Weights of a small GPT-style language model, trained from scratch on English Wikipedia.
Size: 14 layers, width 64, 2 heads of 32, MLP 256 tanh GELU, vocabulary 26994, 2.46M parameters.
Training: a variant of Muon for these matrices, 84M tokens.
Each number is 500 + 25 x the weight over the matrix's rms, rounded and kept within 0 to 999. Layers, rows and columns count from 0. Numbers have three digits each.

# up: layer 4 MLP up, 256x64, rms 0.212, rows 43-62, columns 0-63
# down: layer 4 MLP down (transposed), 256x64, rms 0.0886, rows 43-62, columns 0-63
up43:508499500530479497511477467437453493511522510525521518505530485485502489481542516455492486537520492486515462488513518477476508520539475497470506491487538501502540500482535505513478496467532524
down43:501451483559443409417532486507457590562493474497520589538514476523494430501528514481523573498526531510479500510517466503467461507517452496468515469504455448518485470495534632479524481487532505
up44:526507475499555480469511514510509541501554521464532504504507506463551501489483475508548526435488489504519514514490475501523495471468490494492498502491486480491477536518480498445508463528496477
down44:530506516512530483509480486525512487510492484466461486481511459519440471521514507503514534485543489502489492473483566488512508484483475519484533502504529519508470538512499506503493509482521455
up45:482521527508467514437514479514517496497515497495499499489557484526505531490488508500492473450499497496522489529497510506503497497494474492504463517550506555490467486502504519520484431459538551
down45:460498501508466519494505474489496542464479481506478471500510489475461498525482487521512494502526511533490530532538519512504486513490503498482529498492505490468515504469493489486501525502513538
up46:465558487531533490521501521481516530580510507516498510480454500458503547479499467478499533471474506510501521520456487469496510506468510441503530491502503514492512507498464507503489527484459501
down46:471532540550501515503503509513533488515487492442508507528497478517521535501492525459521531501511523457464460461519475505492444468502479542501469526475429474533515511527483516556493515501505461
up47:483500488541528523514539546498505462482510496535504499474497545517525476480501503512487501485506491480542507529484465474497508504478461474494482508511506508475514510481496515482507493499481479
down47:504497495482503525528509513480477494498499511523503501513523505481500513485504509497485495505489505504494506494495498488487518498482511484508501515492512511499497500503501511482509520486452493
up48:493544487527548486493531523514467500489514531508478521485501492464520497484490531530482499527487504511505517473467488470455486548496493498465515510513510549514462482470513482501480451509489511
down48:521512495471493478532495481502488512496504488517524507506506493493464541477514531478496515513503481497531495529483488488510517537533494520471492470483483519495492468492517494487510496495492509
up49:470484538509518531493505536473482475525526549498504525475499471532537477471494458500480455500494490489535492506485477507508471486499472492507531532457507487476509520487553507500518542469504506
down49:523502478500493518471485451457506518492463513507511497488553460488488447464512489470464515494482528511530459494506474522532513500504562520498528475523504550457551526504549512481501526519508468
up50:492538518447497488499454498506511517516490521505490493478554462488497501508540502551515559511475511481463493553482478524520491452533472549508467459503481483475460539540528483490506499464502536
down50:522522515499489464492532505520520517504503492519482485486497474499518482492524493532475523543505523501512507472508496501495511428488489489509503491531517505516509477495498491490522489462476468
up51:435504516503520498476485542515475485470535531497490542506551492536493492509462468502502511445510486510491534491512491473495484483457442485498549512527493531520550499468545466556504501509509499
down51:521510493502493485505521522477490443526458493530508487481489521467505522465494511538461512529486480527529507453459533517522514508517510532481483495500549474479501535481476537501484489463496529
up52:487460498487524497505507498484526494541456506497514502511499472540511522533519488482499517488489490541490532487546524519487490507460526462467449518497535466519527494497501508501512480518463519
down52:467495509508489475537495507510522471513456538565497539493522495489485508455477515525551424529531525476504489554451462508444509503537471499534540509554469464498489480489522477488459525481506476
up53:429521522553492534483494519484480499494507518538479530487502524480488483533537495481456515489519487473477477505519496486522492508430494467490459556476549502487559459481538490538508535493521527
down53:520514509523481499441517470517470524490504494470480486502478525498530500532531453528472494492459507518498557527498436492507506535496507499526572470485541500476458509495484502457518492549472525
up54:469538494486503493522489519469494498502501521504505490475500504524495483547508486489452533502531491526499508573518497443494521519478479495517499466494525508489504502509546482520472485481485519
down54:496569526534519487491499495479494512485516505502476501519475467469530534495466481489448472478519480505480530481493539514481525510519527506494514486499491542490451528484516497520474502472521494
up55:476531503497469499471498465506507503480471513527529491464523494512528523516528553482495511472518504520498498500516481510440508470499504523460490520484481498516485521496480497501493494491533517
down55:515478483537484496534474524480503485509476475474469510512475502498493537517501539541496495537505486509512487522496508502502526478506540496466462519537533495460473471481522495485502490520482484
up56:488514509508424480459531529459551458499521573528470558515561521535464544508504433521538487443488474512491545523509508468490504487482513475455485540521514483500484560506505514463475505485504487
down56:455497516479493518434522560484520489520451480498492487536517529478496492503472503532515494514529537532486494490484512490485452471463456492538489473519526515488483519514550579474484526541448494
up57:485527520453475514514495491452501487489525514486508533499533556579489516478480496490489484471497465501508514552556468507488486521548494509465475507511544518470467478465459498511480493508525523
down57:521519496475508518506516506516493474452488528506513515502497492486509500489515552508543497503478503483470472506529558472485490507475531490523510495495518501513455479498489488468483501493508488
up58:520512529451479518507465472488498503507512480532527528495517497485513527507467506497480498470540527517465487545526531479506472523490508493530522478463519516538499515464476482494467500487470482
down58:509507495484501517526509494571447504447554488456480565503488494469486519524537533513526525467520478493488491497485526508492474543505468487507473511444491462471469512490468530473497523517522532
up59:465515488537450521520541445447512532483515528475486528503481490512507509531506452489469537553488494550515507503514502513506525521499453537538448495522516503510532444511540466426488469490480486
down59:503496520469507502528505584508493506483524450504510516516502494499501500464515482449536539476480491520498460513503505491531521486525457500541482493476511475516508484505489461467543507509488486
up60:456480494475519472526505474499491518521505492506525513476527448509505508492521553481488476521484478531490495526490479508494488488461489522539518504501510504503491534449528480520516512490511526
down60:471507515520522501529494477503499477492537525474502497485565534487461478517514512490478455529473506520530528489455480507472475488496495522516514557530541487471447467467506500501533489499499515
up61:489502540499538490539470526465498488504448508487529461458492496490487471522509478461498518536493482535509469503513530498470490575515509494524509492495528461501535496482465472472528519474520543
down61:455568470542493502453500554536455506517485502469500495453502498453496492511545495543487555479516503493516481462483519478470514553499520545523544485519454421526491486454446513469556497517529518
up62:464474482501519508473497509454497526508505507486495480493543480549492494508522484526523492515482500507485501513496519525509536519511501479526514513507515515497500478480495487444499531532477461
down62:493513504491502487498484515482481503495514529484515483539512503496501481495480497508526477511498492489485506525505519487502500513529469494501502491511492508507488499487485499498497515505503489